Weights of a small transformer language model.
Architecture: RMSNorm before each block, no biases in attention or MLP.
Training: 160M tokens, 4896 steps.
Each number is 128 + 24 x the weight over its row's rms, rounded and kept within 0 to 255. Layers, rows and columns count from 0. Numbers have three digits each. The size before them is the row's rms in percent of the matrix's.

# gate: layer 5 MLP gate, 320x128, rms 0.141, rows 10-76, columns 0-63
# up: layer 5 MLP up, 320x128, rms 0.129, rows 10-76, columns 0-63
# down: layer 5 MLP down (transposed), 320x128, rms 0.124, rows 10-75, columns 0-63
gate10 094:117117147138137133084143109105124144160105139151147165153121145086123111139134149157145129109146142105129156105101156146111132085139141109113139094116155101117081103102101098095145152110170153
up10 102:079093170111157106127142101095153147147114176133118164143121143117133091093165137133121106132140131107119128135127154147129166120149118119137137155144162105109144134110092125145117114096087125
down10 100:131084118131149102114109103106190121071114158128150121140082142086131128136114149117133097124130105117101149126144154131153136153143135150146131154169129018143144130134114097117131175094132117
gate11 116:116132138121144120130134123145143131131143132141116127129125143155111100148106135138104132146152150117183102096085122103031193136152074137128113175110066139130101139097130156116093119122155094
up11 100:133136103100132146087149156175140097150128145150160091171139097080130122127132113143104157103180123146126140120123173108133136111128134093150135071121155134129112104147128122135147133142139176
down11 103:140106159122139165197133112141109106126134110135166162107165102166158129149110110143086140110130121105115126110083088131161128129138111124154110149136100154104153107163129140151136119141097161
gate12 088:151110106148135165121157138141151150137127120095148151148118090125106129118133103119095147143152118121148120118124162160149120105126133123113168135158107106128129126132140149194096153090119084
up12 103:117094149121153087136075078130142097129107123136106124127154151117147132138136111198085128145097067111091143131136118134103152112135137108093084109130143142130093136133163183114096073124113127
down12 104:151123154178092096130104128132141156134135131157111143133174114169125110138155132119107145117092103116111115154123079080092107121161137091100099104118135196092124132139131144148123081090116122
gate13 122:164138117150122126097083146134114148116125137148125178147124123138121124116108140123113103156162127088141119133104130132096082107141116191149188123129126144109088131098152110125098168094144103
up13 108:106096113110124119137094143126108127120127061111137124183066117109123120081157092143177128109170126126126124121149125127147117110119129168153144132162194127152082112140114097136128162136125155
down13 109:087113094099150118122143139108134147129147117128129152111137118149155121175104132112096169130148141082139111143152130155115092156141117105153119187114120234105122105158103116167137133135134107
gate14 134:125174151096086094119135186151121145145141178145141115151120136149125091129158125131144127120106147174163138131144119111133120138175109100158136127143120143140094090075088139138098116119126084
up14 110:143136117147143141143125104111134079078060127162087139122090131124170107127094108111108112098133093128123147099084123173134134157110151122133136084110139130155152108107113154126112132177115096
down14 110:120130131117109165082141139124105090157142157086141147125070148127140113117112151119109117083149110152115168116144186091086149196151122131118120149121133123150190095127143103088104118141129134
gate15 087:135127122121119126150141137138154090164144153096165128167117126126152114156159139125164094158140066122110173137130171126134128127131127136168112181171095115123175143107150154172148160103082117
up15 097:135135107190139149123140133110140130129129101115116102101115115116115083149132139129118112110132139163187113109136135155131085139122082115131116100138091133079122112128119094175133153103143164
down15 093:129098113133159167108126159130123125103176129110158127190153131157114138171115160144127081154120129131141147088136141086145137143101143194138114155110130085124136139101107138132150119143149101
gate16 099:145143106112126103082174126119098136105125162095121125171113174117133100153190132107148102135141084122124118111109131147151081102152174148113150143153167122142130136109163083142173099097159144
up16 104:100150108102135121133078117125064135140154129145085136104118132115117110123101145119136130091122117102139177147138147156135091108149131138159072091104122127101110117126172156111116150119109119
down16 103:130125135086113145137098103173129143139157122133143151112106100163114090109136147166130164132164095125136101182129116140127128130129153137124127135135140216127126127169129130133117154156145151
gate17 089:151069150112131134113188114139131160155127125131109120154133131155179169164186115132119124177086104146159125114131149136147115156152118151117071153112083115167132111138108140150100099135108118
up17 093:122107112105125128096153179110174120095116132137081148177112104108160128130138123167124138103108104111134138152155167110122153114115153112145130166142109120119159162149149088132158112096105106
down17 094:118151159155146125126106120156134146158150135080104105125105111142107175142129176114170147139140160141119113164118111140124091134158124123112099101123133147118104119152098131151134121079147141
gate18 087:152118154168105116161102152156148118075133067118130168111087121107115063137119126054100142139139110142098129123103120153142126137159148118112144110109157139151130102115135128150144085116108140
up18 095:135064131133137115144079146118142133094125094121123135113071119100113072114073141124142097124107164135150100167141133134096122142124106129181157125089109129107126110095148129161153098116110173
down18 095:127099153122162128109119129120130090106118166130165141121134153099154171124147116148144140125166165148117112095148145122158166114176152094143098151125123078136094127110131116113119118106146094
gate19 084:144080098129140092113114123103136116148119110120140142170083084157113111148136172123146090147145109140138165109071160155183138142147085168138162135116122131126096134123158148138124125124108087
up19 096:156097110123099166116131134170155147152143147114122111115127142126110071110119150100142136107138107143154124173106152126059133159145106079145104112137112133143170166107109081148126119138090141
down19 099:109091070112146131117156093131125089125124116102140146142118151120125102121102151132137100142142119149114128096142122101108169149132096154110136119112130126143137134123155157124089177149131112
gate20 090:144141097142133086098129077145142098114145121126116211112110106143107132111108131152106094109114111089118158142132153114126120091114170140147158108161154153131135092106143112120119099106106161
up20 099:134149134104158120101149142116124118121171105160114172107163154111115103124118111093111082126162149174108121151168160113148116126146130106130116105125152130132115066054160138122124124108127117
down20 099:057119073113173136143096137167137114170139131093151102122145159132098107142143180129082106112178154128085117133163161142130105160163147136144133119109132092091147115098127102115104123107152097
gate21 122:181092119125139094143172144127117119128122085099142154123162101113136138127136084130120086109189088111120171126122118157105114167129117106119087082093125143120134115144135110140123103118119137
up21 105:155142114132127158152161146087138138133142156154136144136115157147153087118124127141162157115105138188135142102084134176112155094133181138084112120129091123123116095126104151122110132169132121
down21 106:140145113162129152093140077162104139099134138151102138117141139130162112121147138103136165162136120136091106095104154145126119130129161135116094118112140119131147111137108153115109114111143133
gate22 088:155133130100115142119153132151095099110158112156146129063122128125142109132116115149159136113151130109134115172141117145135114093106155134110173131168137121120115074142129072113149145113150146
up22 103:092116153148128123086136084158117143145111124099124111121129143111157136140121130169140146135155139082121172148157126139115098127113133150143100144117076117167145135117144104132138127098123100
down22 101:136144090128128135129126107149094125092125112143130153112131112103173146167139160117139168125082119143163110131107115163106108125159097147095174080128102150102120122135097113136147120094094164
gate23 089:142143087123144153149132147102126126144114119180130148129108111141126139158113126108119091112150150129078161139120094136152113112170129183114180112133161126119121094101135137118109125149155119
up23 105:130156178143114172137123100149155123108196117114162134155154127151137109168119113120152133134129146145105149106140112107173085174122084160124120128125109124137097118182162154139128102091136165
down23 108:129177151150117157154158133148105094121128109110109130093133101111122119120153128159115162131095078140163087147146102127127107155123108082113141121121099194128143134135153108154121114108077143
gate24 097:130110115093113143102132097160124139144117170144144145173082135121142138125132105133116111118165089131145138112154166168147122086131149140101144117096102141164134156101127177143148133176151125
up24 094:100094127107108202145118134144137159106100162104144161191103162109071128126092109082160153165182126116112121116124108139122149127131138125105100134107125153172125111145091101087114147096112141
down24 099:147102139087126128118141100175102131143146158140140142182089154184132126106124106124151131087147138147165142115164131099158115125151135133133126118088153139111144151085144100162098152128117121
gate25 108:137127091133136120148076123074126161132126152118144128147114120123118103107146114145143120137192163144115181098125161119170134118116144158111121129135121134162113098140129101133113133136150114
up25 108:131116124136091183111072127115139125113105098117088146110136135131130101121103119112109144135116137103127149165085129134128087138155123116104122097160118150096166153122073134109103137099176148
down25 100:132117130139113106144107134113103097086165124149136147117147140138132170160116150160127099095145109125100105118164095126163130107152126154099112128143108244119149142124110092111155105157137160
gate26 107:149118091125097139099109145159116144089160140076119126117137192144132124112140152128136132181192132123128150139102154146151137124134156119116172139179133103172146115115119109130139169099129137
up26 103:097156118113144130137125160131110148118099124132149124129119117141128158139098138130105115148159157098137105154134148152154083082142104123099124123158138129123146143129124139134098159103139127
down26 101:128136102123098109132121147144162119132095124107173122161145135133136163141143096151094147114166149153101099095134115113142075152143133147120111156150137218131152112108150143098114125164159135
gate27 103:144116104139144124167101116097101203119123139132124146138121091126147128079157142072119116122120119119173126120113131095111121122111103118090143103144167128137116120123104106129106130128143088
up27 100:117118120108146165139101146177152106158113098158105182165114129122107169113143129121149101140136121108113092127113157118107124158124185113131138116126086133113118118136131143147146088136092146
down27 103:133145120095135115158148133114169178136112140129104129150138106103132150132155131128137117164148138116087090107166123180127106122106110125147147164163141073115110056154123113146136124134121098
gate28 102:166094120073087146113147152088134121132115135112111125200161141173112145133141101103144111158149128121120145105171159169104115138139128142160164122141119116160107138124161095154133111130107122
up28 115:154149123146095119134096144141073125180134122101128147119072106124120098138139133105109161116125103111136105170120119090121085087156152142163133134123140179143137147109052147125139125091151138
down28 101:127124114068088126125108153142107140164141133098099123168135117153128116133146118136128145127146150122122150130161140121136127150178155139132132143151116255123127121136117111156114110091131094
gate29 091:112148080137111104140151139111135122119153201141127154101108080121113163169114187135098151144125104135124145147163134098110112167115119164106105136149134140122095118108150162102122123086092128
up29 105:090128121141108102128132150085102176135119156125085145102088152120135152158124155111143131118156132162133140100142126149129145151117135091117111178088125118107158121062140134094131126141132076
down29 105:087113110147180136121139113107140122115130109112110103156132158133174130121121124152158119131164110168110162139165151109133099121086093125114113142122128090136153134117127141084120128138133137
gate30 097:138114147117121149079135127105122173083100147076120135132066135135138114158113127128148126146110155147098150125100125121116083114157107175135149121147119122148118166144174124163105064085130160
up30 100:113103094115156134112164123165133135123181106126115126147097134130157116095102096162169127124108150123105136148125090121144085142146134126129129149100154132150134136156108092095136130080123088
down30 097:127123167150131117152116111072106119113124115158129149125150084104126132153139146113140140124041147095125112091113088154122113136090126102132158141167118095156119104167125124156141108103130128
gate31 096:161103103102113191113113120122119125160147117110156154139073074136118106115156125117127104127122131150155118165125174132134147097145153165136138141127117099203117129158160128122170165109088160
up31 091:145181135134172120071186115110122130095121135115107113124141127139146105094133147100155128151138163182117134175092124090140105160154165160098174160132134117131091136130110108133119144145134108
down31 094:162090101160111122168150102152106170159117140139173155108139125123114130126156124116111079134136092152125118111149110157120120141125123151182103136128123110129088136163059093119131099089128150
gate32 108:136131138127104110138133108119107126134091096144131126116159131112131148132114107111133151154181121096129157178159102145124109127138126149124094140160123155162184133148152062120188136086151118
up32 096:107144128102126146126114103107142119092105120161138137150123163146169111137162118126087130101110100119119132108133102183181193112150147137158097152149170114115139095135133128133148165136115098
down32 100:119131096140072083125156138131143141088118182126138139112143153127134161113130176076141116148100158123146128090111105142111108107186110112141139143124153089130103138118119144103132119158147139
gate33 095:141106095116118165176131142093114128145163110103128147161128139134124148169107087143175133118133132135092155116110143092133138151141122134105070152136128139153096129139112138148132133147109186
up33 096:166154099133117133120150203113128134125136168146089122099128094128120142124125144124132151114127164155114129102168159137105193103167114103110153104140164134136116062150141103127165155152132107
down33 098:132129147081143062209148155140108149131150130136120121140163157132118115082139135113143112152112154153091114177130104155115142128118108091077173115122098158167131125119151115135145110150114116
gate34 109:103126107092061174123114146111142092148132128138104123169138171136112129165093080119146147161124129119111146084141172113145130138139095121120094168152154118135122114134160150159129119091163129
up34 107:114155123134134120166163158127142119128151132091071106161080140121160137162140088097147153112152150148152132117108130104070109137135107120158145129150107124117146166141137141132140130144138121
down34 109:140121142135130150084155104139156172101119135127149141177127152119087111141146092125104146135165144158091120153184134093151101111126115146082117117159137125084115106105103109142117115122128102
gate35 084:114151165168131094170131118122082144123143091131178137109137120119144141152180150123127150148165100141122115116089163172102116099143141106140109115104167134172131127136123090134180128174096099
up35 094:127151094124158136123131120152121107168098151094112138170120112163141151133154113082099102099139123133141145176126129159145142093120179138138114105117099104139125094127188144136106173149134086
down35 093:154163108130105123149129117125102154128131137124131134152132135127123128131161116128136148102120128151121162149142130118109133103170155108102163134109138191110128138128115099163153082135137144
gate36 099:140099137110119096075138110139150121134101101109115114137130148137153156142136140109143083147113111140105117149092131133114129175124102136129121195131151122130166125166137132101111129104126118
up36 097:153122110107123141162155140127121091145140118160111111131114155143143137151140127133102122142166118127156083152176144153107121108122096137104132105130081113121109151160154163123121103125167151
down36 099:106118091145112093096132121124158118135098130133115146138115081121169147105141126122131120101110126112112136153094137138130129111151158122161137126115127017121146134162095089129174101168113114
gate37 092:134124133140112124108111105179140158136103129129131103123135131099088092136120093165141143135160101123137153087150164165128102116087075123166144156158162129132161115113141117120130159116119154
up37 097:149117159072094096105148174117107169156103062124128089115150145127127127124098117182145103141119122124130122133126102125094120092105131147113104131118120124059117115130112150117125102102165067
down37 100:152141130140081110155135148123088104133139149130134114106134092106128151095140147107136124123136145113147140171132127144125107100134149116091115116086111217099131088136067150139132129095154137
gate38 111:134118151109109160114132091121147143137168106127077111168158158101100118117145126151130073141079138106106137138145138149086118129143143132143108148140153116110101110195125147116142141136106162
up38 109:160136084138141113110154099136129097104108123141168136085138109111137158148116112116154102154109115093121101101117133163141158133142159135161118117138131104120117179166175171123126130100112141
down38 111:090077117141137169137119106071158087113052114134128125106116106156138134124096124101096156068158127139125101147133130127135138118116109154146169112125118083118145157112124132125147129128152151
gate39 092:139104152114101114116096137140127188135082133094119131136109122124111074105150129105111120113161128132101141094188149109143151080154118095153140177120136131141110131058149088158108122121157100
up39 099:105128087118122115126155118115127125131133123105122109140152194130147150140116092167120119172112063100138101137121097136134146100110120113134094156116137088099122096147123145085159128144088116
down39 096:149146133110096138145122145099095146166141125142133148126094103131145120140129131082134136145059085169162148150102126156113117111119169155130118105148148101140092094135105144112179126130125121
gate40 096:131114115126167135108132116129111114195161147136095137102126150133143136135132154107103107151127140118184182071089152162106123119115144132136065181140121123122121084124147165119100134154138106
up40 092:082103136143148112097097126098127152131124143135147147107111107133135170035088137112123133126097131126172126131146131150143138115110110078088171101140140112118158118098170124152114146146115108
down40 097:133143166115139115137125168130091138092128118124101145135133128152110081100143095138108150095188157138118100144120087068055132155121129148136164092132158124115112152082151146142069153123129174
gate41 096:123114140142114112155126165117139133184158120133070124137128126101123134142122121087138127132108135141160123105118140121159130096136162076163141112095107136161118153098110096110109158113171105
up41 096:138093155104128084114093138139136131120116121169108130128138102096133118098097100150163132144162136097134159123096116142116156165128110101129144093156106134146140161106154111159130165122136123
down41 098:112100153149146128128145104117143145087151076161119102135109096134124149132145113110153100127090094090113134111108102102106137084122146112140136120091125070193085132128146132103141132138130126
gate42 111:156103120075109082105103155112133146131162113134089131143165132163156141154139097105192105128113169120136141104153137109153133128127152111140133106141115129113166150131165116162084103087157103
up42 103:142089163109146139130178117173154144170141118140139161129133118167118186108123125136136107116124154123126161091084120120099116117120137148144173127103123136120135181126103124093175111098147127
down42 102:130124155210149165166146165132095113109084130081146115114127130112126129117122109105167149166121105103128119147119088134126143132168100114118151117142107120134139116125114149101169115150114165
gate43 097:146134079096162137124165193106131147171134111142112131148121132114112107129146131116182153128086141129134164157129164126127131068127109103150086109105076107157111068110130113148140100157115103
up43 106:105137087138097137129142125154103081120136155140099162190104140131178142105167125132120145164151132121128092112104130109136111129128151090107152139101128147126113147151130111136150142126162144
down43 106:149136100134090121131161102151109118125137117175128134173095083120153136122136084134150142106094150142156141135128102096123138140146108107167131137109160212166122113104153152121134137128128168
gate44 086:097144058127149124126122132146087124135119150128153145130083111110124153117125140113125124098094068144150173098152135089130071103134127105130109127137148109128132098132122109099149154128142171
up44 101:121124151114116114096146143116088128106113105102136103136125118147113125156084149115128115164120143150139132085152151135167123151110202128135175132111113118127135119107149132139148111169195089
down44 100:142158158120131110136144117122121139142194143149118128102123099118141083138165138166114152134108129152165122178119098114078121091122137142123134111123139181100116144128097116137127141114107145
gate45 097:133107166142135117132150129161132123118112092129124107147124155157140079173109168108107120118150135153151121178099116120120096157149106091188152112110124129111101102115159115119130116148122036
up45 099:105127112128129116137137110168128171110086084182173135158110100128134130098089118115141146099145155146153109111124111150110159113148168152126131087117092120122134105155156093119168128108143165
down45 096:109133176164099193113127146109101132122100099099108129098144104125098103108122103143145112107110113094102118153170154093128122140151112097107068142139130106104141127161111120154116168123089122
gate46 113:133125127122111110109130145068114151154160122158087142137163111124117087104170103148146125114107149126171116152137171143123150126124115116117108143114104138115146107093095097120144172109116151
up46 108:082164116122088130129171130091139127150179120119115106117155141123110182147143098109170133166102148098115111148101116100133093149123138114118115124152112109126088104139144093102163101138112093
down46 106:177125128097113124136107133150130182138128145118108137155121136077130113082128135074121128130084122087136074116085154138134105122145137110104130092148131044094138107118165144109148158095141129
gate47 094:177131128101107134136129127158130093162151157131126149137088141163163133094104124177167109144113171129187129118133110147084151106123184134133132123087099138126154155125145107159131121093163113
up47 102:104096118137136124108153116156161180073137147118148137108176112153104134126158113162120131124101122161142093171124138070106099089103147122160117129193128133149136163067081140106121150148110125
down47 100:103137142158149110097135120124122114140120130100135170101142091129135130079103116150121167131115137155124144158133150147091128151176142099124135132168097214125137178085141146079133124126146161
gate48 083:161091147101126147156179094145152126134120120161106147112113125144135107174092081106121104136113152134100150113144113126108132156106107150128142096179128133111117140095139106131141093112107156
up48 103:110157151117129123146087120130134131134136178129164113122130152115126079124121156153105163123176154098139104102141084090136112153134119132127139142141114142122151127160086139150095111117165090
down48 103:158149140130051140154140134143064142126117131121087150130148120148124106171115128117161145129115117081117118141129122129084149115068083128133136110105132150145115124171112148102115122120130145
gate49 088:159170133134113108132142123113104112139119154149135148143154139133131123115139115124148122128126136119149136125149107158109127160136106148133147130102125110162105113146138102122155119140147159
up49 094:113133136108089100095118124151159108147124139148165155128163170156115073108077112110141122150079092142114089100146147122143157139129148098107121166145146115137136111145140131142137111111130141
down49 093:150107131147173135137163160150130129121178128125109102105110138097120152125103108127119097115150137083105118111079114129118138135114111136127116136085124090131145114153145140120126159101148096
gate50 110:090111062144104091130121146144129146155141163096188105149090167118114112114167118116133162139123126122147125134139139148134094129132178116183125125151128114179138144090127102148115123129142126
up50 106:127117152122111128097149155089114072127079123123127111140122135161146092102162162133143175120104102176127122141142179109144183123166162124135129176107162153104111150130120129107126140111103166
down50 106:123153164150112139099115143111153099128128146120133134145182136159167125112124132141138126142119117142136147162095127102120130085089157127128123144099143245137136160121138143139108134132084157
gate51 089:136108140127094126111154186140141156125112158119137095163119139170110119122128128111112109126118105083132099126128117123093127089144156131161129166123104131146163153128115131131126099197119101
up51 095:113113150152111138123116139079111155121127113138135104124151098145068150159109099109146091140135146099143152096106063148164115113156118127113126128124129143152155146122124151156116093096167084
down51 100:135107122079108108113160163095135139132084124097132128131099177145140082165109136142128119177168148129111080122131177102119120135124120149139143129149145152141128140169158101122122144135128124
gate52 116:124103120130141114104150154117137138131147137100154105152072148163121145085125125124144116153114096105124128101125158160096105102118138113142111167158113074139140118130117119159113131159110082
up52 121:136109092118114122107138121131134139156151150130127118156097141171100155138142134119171067102156127109081143091095142122103102161124103127144138131092119115155108142150157147159108131135191084
down52 098:132111101102149113112134154127119131131147143127103134147123122110113156138111119137129097097130102148114134100153131093129118157140108154143134134128121000127124118140136118134116130127143135
gate53 115:215110109095112128138145102153157134122133148110116146151132124143149112094144094146104151125152165143166121098129111142113129131134126140142153115111135126137084082133055099170155118126123132
up53 100:096111125142096129121113113111109174171132159143149105138110155153120118173149121127111135123110148150070133105155124116134128128141124143100163152050107115141123109141159133163118090151119100
down53 101:138094124141163119168130128151117141136151109161136117120142146141105124129133094118146132143139123144129147121102172108113091105174123154168115108069145071126146140132177130136149138113138128
gate54 092:150131157094105124137144123131093135108137096122135187144137117132159174149146109134138101123143098073098097170121130075165120157133157131130110146141071134148156117142187160128124122104125126
up54 095:115135145079142157159139124128114176148120120144138095141084136137100160096130134139112097124084156085120125121108147150111059124112138158115126147168135095144095119113100136109152128134163148
down54 100:125138119137111152117135155152120123122109125105115097111078120181144170123099107147102109152144092147163149095111098104122140136142135122111145103121107184129137139110141146138149081166133121
gate55 089:124116090126154104121178146124113132128113173095136128163077113150107134154154132119128128086112131159128123104071136098116146120195138132152148133139138126154104134167114117159117131138068113
up55 092:116161130163125144166094126105128137114117135089109156148123105104144125046117150106127098104111147156157149134108143126125161164147177102123141184072131160122120143103128121125157114145102131
down55 088:136171128152099091107112140088116100165119117115137104106102106140150138113133081137155113106115098156138122134109133122125130137117133099114104144141135180101106161121127113136132159086138148
gate56 086:162112119097120155150117133142111152167136121140118093119121111108121120154129099104091106068098163110135151167185134130108093099135129158155111097146134144173115134122123147135178075112163144
up56 092:156124110130162163167117119112141121151130142152123115093146149102114131113097145124121131096092181110135149128185109147175144089088109101094086149146117099122157114134165150144189106100127152
down56 096:093136100156184139138128107141195095127146141150128134113095141095113158095123142128138126101090132148127107111131123153142115134109106069151149126112137019117143148138154108112135145114124093
gate57 099:086097115133095164115104108132116097151174146115103153147118147091153124148101131116181118159085140096137131147106096117123102139139103156124130153137101112123165086152147094148093070140134079
up57 098:136100121083111169117099109119129130144127102175144152089150113119106114115134125176113095129074123152121119116139088120143108127129144159131108146115184106159140152081134160122139120101155151
down57 094:152131163125087124120130158098102130148098134126101148149100129152126153117128101148049133120105096116154126171143136113129119139163167091103089096119143141100118108100120172116092148099137148
gate58 097:145086152112096129113122137106147130150148124140099168110137147111154087120111158124147127122128135102097110095143105107086105114132119167122146143174102118150155150173122126207117142117151129
up58 098:127088131112091155153154114102148121138140169167124077132151173129087142122151161130105141157128113129158085132157133131146170138114109142090073145130104117086130104119134113106131129136140098
down58 103:124138098127126167161133147173126112114167135088144086116141140138086109117156158120106100155134145169192126130111171154155140132172067144120115097125122136138116133144156105079142158107106099
gate59 109:135117132165128123078158121098116135100128117110087095166134137143090101097168125110159146067159084120102132121093152103101144136134142147150111162143133116138136118162140138153104162119098131
up59 099:112159135085124117113054137134117107148136132120115153112132173108145157113108170122104105161111144152138107135121107128114133150135117159124135133141151124113141151118125167111144136128081125
down59 098:102148123129110176189130169135126122168121120078172125089130108122119140154107107132133093140111156116124086130150121158097146150156154125136136135091118177098084126100125133104107088153145105
gate60 116:085148120123113134091121156147144150105117141119132138159115143160149124171172140106140139141186177110144097165104151055129148151142107164130143135122162133160130127122075104137089108132117102
up60 103:115132135158132139167077141110112152099115175127110115149107137106105130155159143122153101140113125105152098128140100120172123164106135146131141147099121121138120121085128097124111102144104137
down60 102:143125151119136109144172148177129139113139141128101129155119164083139153117143139138125126151126104121102127171166094188090136119092130151105131112125165101152112143111112103113133089136156128
gate61 082:097134114122103120114124135118133154140138161116144090134095147155117134116128112050093143128162130113158112118127167121103159103200150136192172154163144129141144093152108144135098134127138104
up61 091:066191131153142115156095118180173102112151129127159111109158190095156137114112140112130164124147117144129117126147166159110149162120138095137161138141121107122118147145113110106111111102121127
down61 094:133151155157160134135096130143142122105131110129116158070150102108148148122130130090129183124110094100128114120113080150113133122128138109107156095127120123139121119125157132136170141100132153
gate62 108:161105096111127129119133176149158170127151092093142114188135160118097115107142121138191112139178167162121120114122152105144103119144128114124132177125142096154077144128102102126122120151123121
up62 122:126129114091139123128154121103123138120168133114107134149148141165086076148139128128105114149127140108144118124145141130137103132102108174130124118178120090155111134096130128133083128198128091
down62 105:111107127096171097131147141136134145109128128146122103147128166156126124139153120130094109168134129137136122104137125145123137109136149140106128146105123000139128126120141136131118128179113143
gate63 088:125120112128122103117122124101138141128134139141094109128105179145151127139185133112107135164170143116144113147148152102138134127179128117148119121114077134178123137157104150131106099116145106
up63 084:128165121127159090108139118137164109129109103113136114114144156103112112120154152092134125129150102163143105154149155128169185128108168104117109099123141095096110125144150125165110085134119123
down63 090:155198133129098141124121103128171126122114117145148101141118152091075116113156141121125159155129147136121083179121147118130106142100095124102099092132118069104129083144137118125118106093132126
gate64 092:119111108143131091132107133088076126103117135158131119164120146114137150180114099099145115144145116100134125159142125108136128138143142138142122150145123151145136153088129166162128122139168110
up64 097:139110135146150106122122131092145128143148109138127192130129105101120123180087103146089144142137103157110083128132102115126120138150114138129140141118125143127126116102089153100145066151128111
down64 093:104063136149133141138114154113144130118123129114103142127132118131136168174115142120116106132149114110103166077130133121149165118132129147157116107149119085178138132119113141128165103150130138
gate65 114:099152154125081135109136133102123126130135173143121082167102127116103078090176148103146130156124138095201128103143143085086119077116148108192158123170098137142129119098114127127165087122157123
up65 106:105111077142164167145142143090156136115140137155142127099110112086099124141148102127116139184122136104182186175147094132146091151116150120137109124131104111107112158073128167152108104159113111
down65 102:143132106127089138110124133112106151113112101128142149135107174091102083105121150110114086138131136115118148112160122112126161123169147102067138117096092115110134127130163162122151124128146136
gate66 079:148125123123149097089111121139169145123154097098159147108110133164139157108157170086149108132114118146087134135100126167148127150117149108172146154146130130164134109156127172144123126094105125
up66 092:140134151118123131137053153149162106121091101101148138160128163131126163142177123133167105124171103160099127141124129114130188123131142148149119177103136141127132140128102167114125132090090127
down66 086:130134189163127127184114127133154140109125139093095137099125124163146102095151145112129156106113099080188103133150111144117117142149135122085131148140165106137102126108106116151144115119130118
gate67 110:099139112112086152135130124077114125152118104088137094146114143086097114142122140110148112151121104067151129116182130153123120109111164199107126146132139112121106105151174130162120119151134116
up67 098:169125174092115147165128109115156137106127118154110163112155120115133108109096156132132079158094156134144090075135126112121163196148170119134158153104119117140139083088117131147140129110113108
down67 103:138082114169146105094130124098106128139141110132157151069159139173153135146146179107094116131118139158098130111088137122158091146126099132143048121107147150141144100110102115113172152101130161
gate68 082:080153118134124140180120193102165134121181127144125165135147111172068152136124105089127131136145122110133124119104133091113130108144162150107148154162172130102147071118136134138116147076129121
up68 100:086127163117125154113150089144158100148142091150161088122127091125122080085117130131082117142127130156117116122145133146122140153128075141120159153107120131164116113161100114114128139135133104
down68 104:146137152099081143135124110134126135140131082116127105099147115129114116121159143113137136103127096131134122115142104138130145121150129114125131109139077153136115167100105103167168114117119136
gate69 097:148116123102115152132152146128145126097153161169113052119097149113116107112121144137117150092115168128110161150113123075112144155168107135123127159087163150111090143117107114118103112114132119
up69 103:129151144136111158070147131107167154130152120134136182134157105161140154122145143156154140129122161151116150127200100125128123111135134148166157105143086115135090095134102098140127105123131165
down69 104:143123171117098136178100125096073142097142128150110090105120129147112098156133098132136130136125170105111082127123128117112102127150178116103148140163087131142119146124140114109166095140113114
gate70 103:141168129109121114123132178127102128123120121097140121097111116144093136170179078134108123119161148098143133150106162130094148109136156178152135134141158116155134144097156150185101130111120121
up70 098:125132168121094118151117099154129112119155123188144110122170129085166098095141151139087157145151121113181134163136149149115110122127111090137129099092117140146116121134091116118154172129116117
down70 099:176137115132111115164167092133168127122165138154150128111161142106127139126109116088116186125132114138108142101102096142136145110127099137121100172100115205115110145146123161112203129138143160
gate71 107:103186126147081103108132131131112149104117128108139148167113124100148124110140177119145132175123118140189109140149106124136114119123171155140127117104131137125098117157133084122157159123130117
up71 101:137139211109123131144145161113140143127157121163177169109120108156163127090131102143134158145125124124116131146099105120142111142126107128134161146178134131141182119129126096113144126125132143
down71 101:107131113140172124098140124125147133126109137100112140186140134159089103145127146097156091123130108080135146147118135107141105123138107115078101116131091066126108159115110158123074118139132144
gate72 112:132124106130101133108119159113116159120091112086097130123120182153126115143093157139128129175147137090094147118151136102104139103156144091128141155165118131140157124153121103165116110128134157
up72 103:098103112086127138127128084144139075137132143125153143127183119136137095121109132126112125184130112104129105121121136064102114114128112124126123132164158128136141162130158111106102126115096177
down72 105:134128101114096159071137120101141134144101120148159138158136143134135128117170115120086119146155157178130118124116154093159092073125110103136117120136149092110148149127138128137155107111186092
gate73 115:112095132087131110118153151073135133143159181141094103140109147150129097128114122111119119156191103110168109151102123132115100102113150165133102151132100113173138114134150097135112123143121163
up73 106:173113168138124132113117098134141075118114132131119156139112077127188183123175144167137113139110145112128121118115118154105179123120118137114070134117126147132128181146137137129124100133116122
down73 104:125151120148122129115137113152147120115127116101147130108137130115148184167121141142109120090153132101127110125119115126129153136152136099158185155147160202125088135092107095137160078139167123
gate74 093:130176133166127139139155081098102146151104159089153142100120132152093145106129125159157107112131069134125129103134126065074139101123153143134132121129127128137100114126107091105130100148138156
up74 103:116147172110094121103104163147138138091118094136127135132103113107160129094105157099131170109148184122139132174154150163142092142145145121153163132108152135116090154126147094098113153142156083
down74 106:143126149110082117145137153143126143164113130166109135149150129145097094131141128087146113111123139086159139086100126111097077088125134097156107135087103129150115117155119148124166112158147116
gate75 079:159132144096131091113114122121126165162112114154148146098099114104127135106135141135149109113126127152128143165101126169095125089130124137141179163089167096102098115140113146108168120145125095
up75 091:127113119160118152136158143098095115113121183141137101112148128104134135123134114094116138109072112102117094181118117129092140119122175099120098083151147113123132131163119112116112097114108155
down75 086:149115101105138129149126104120105117152118137132124126143104124141137149148103119153133099149153117134116130095128091123148082148111090155112143164088141184174119121124130154114110135160127148
gate76 178:128106108106143086122118126116137182161121157096126117148107138159114111105166116116169115155152142125154130101117153122155114112119150161159161152113165106160117104131134092174110132159113083
up76 183:144138162125077164132107152139092095103113111161119142110134106124128118157111137118098121114093080103133114144162096130102118140146131117123101125144092164104140174109107142079138116058117168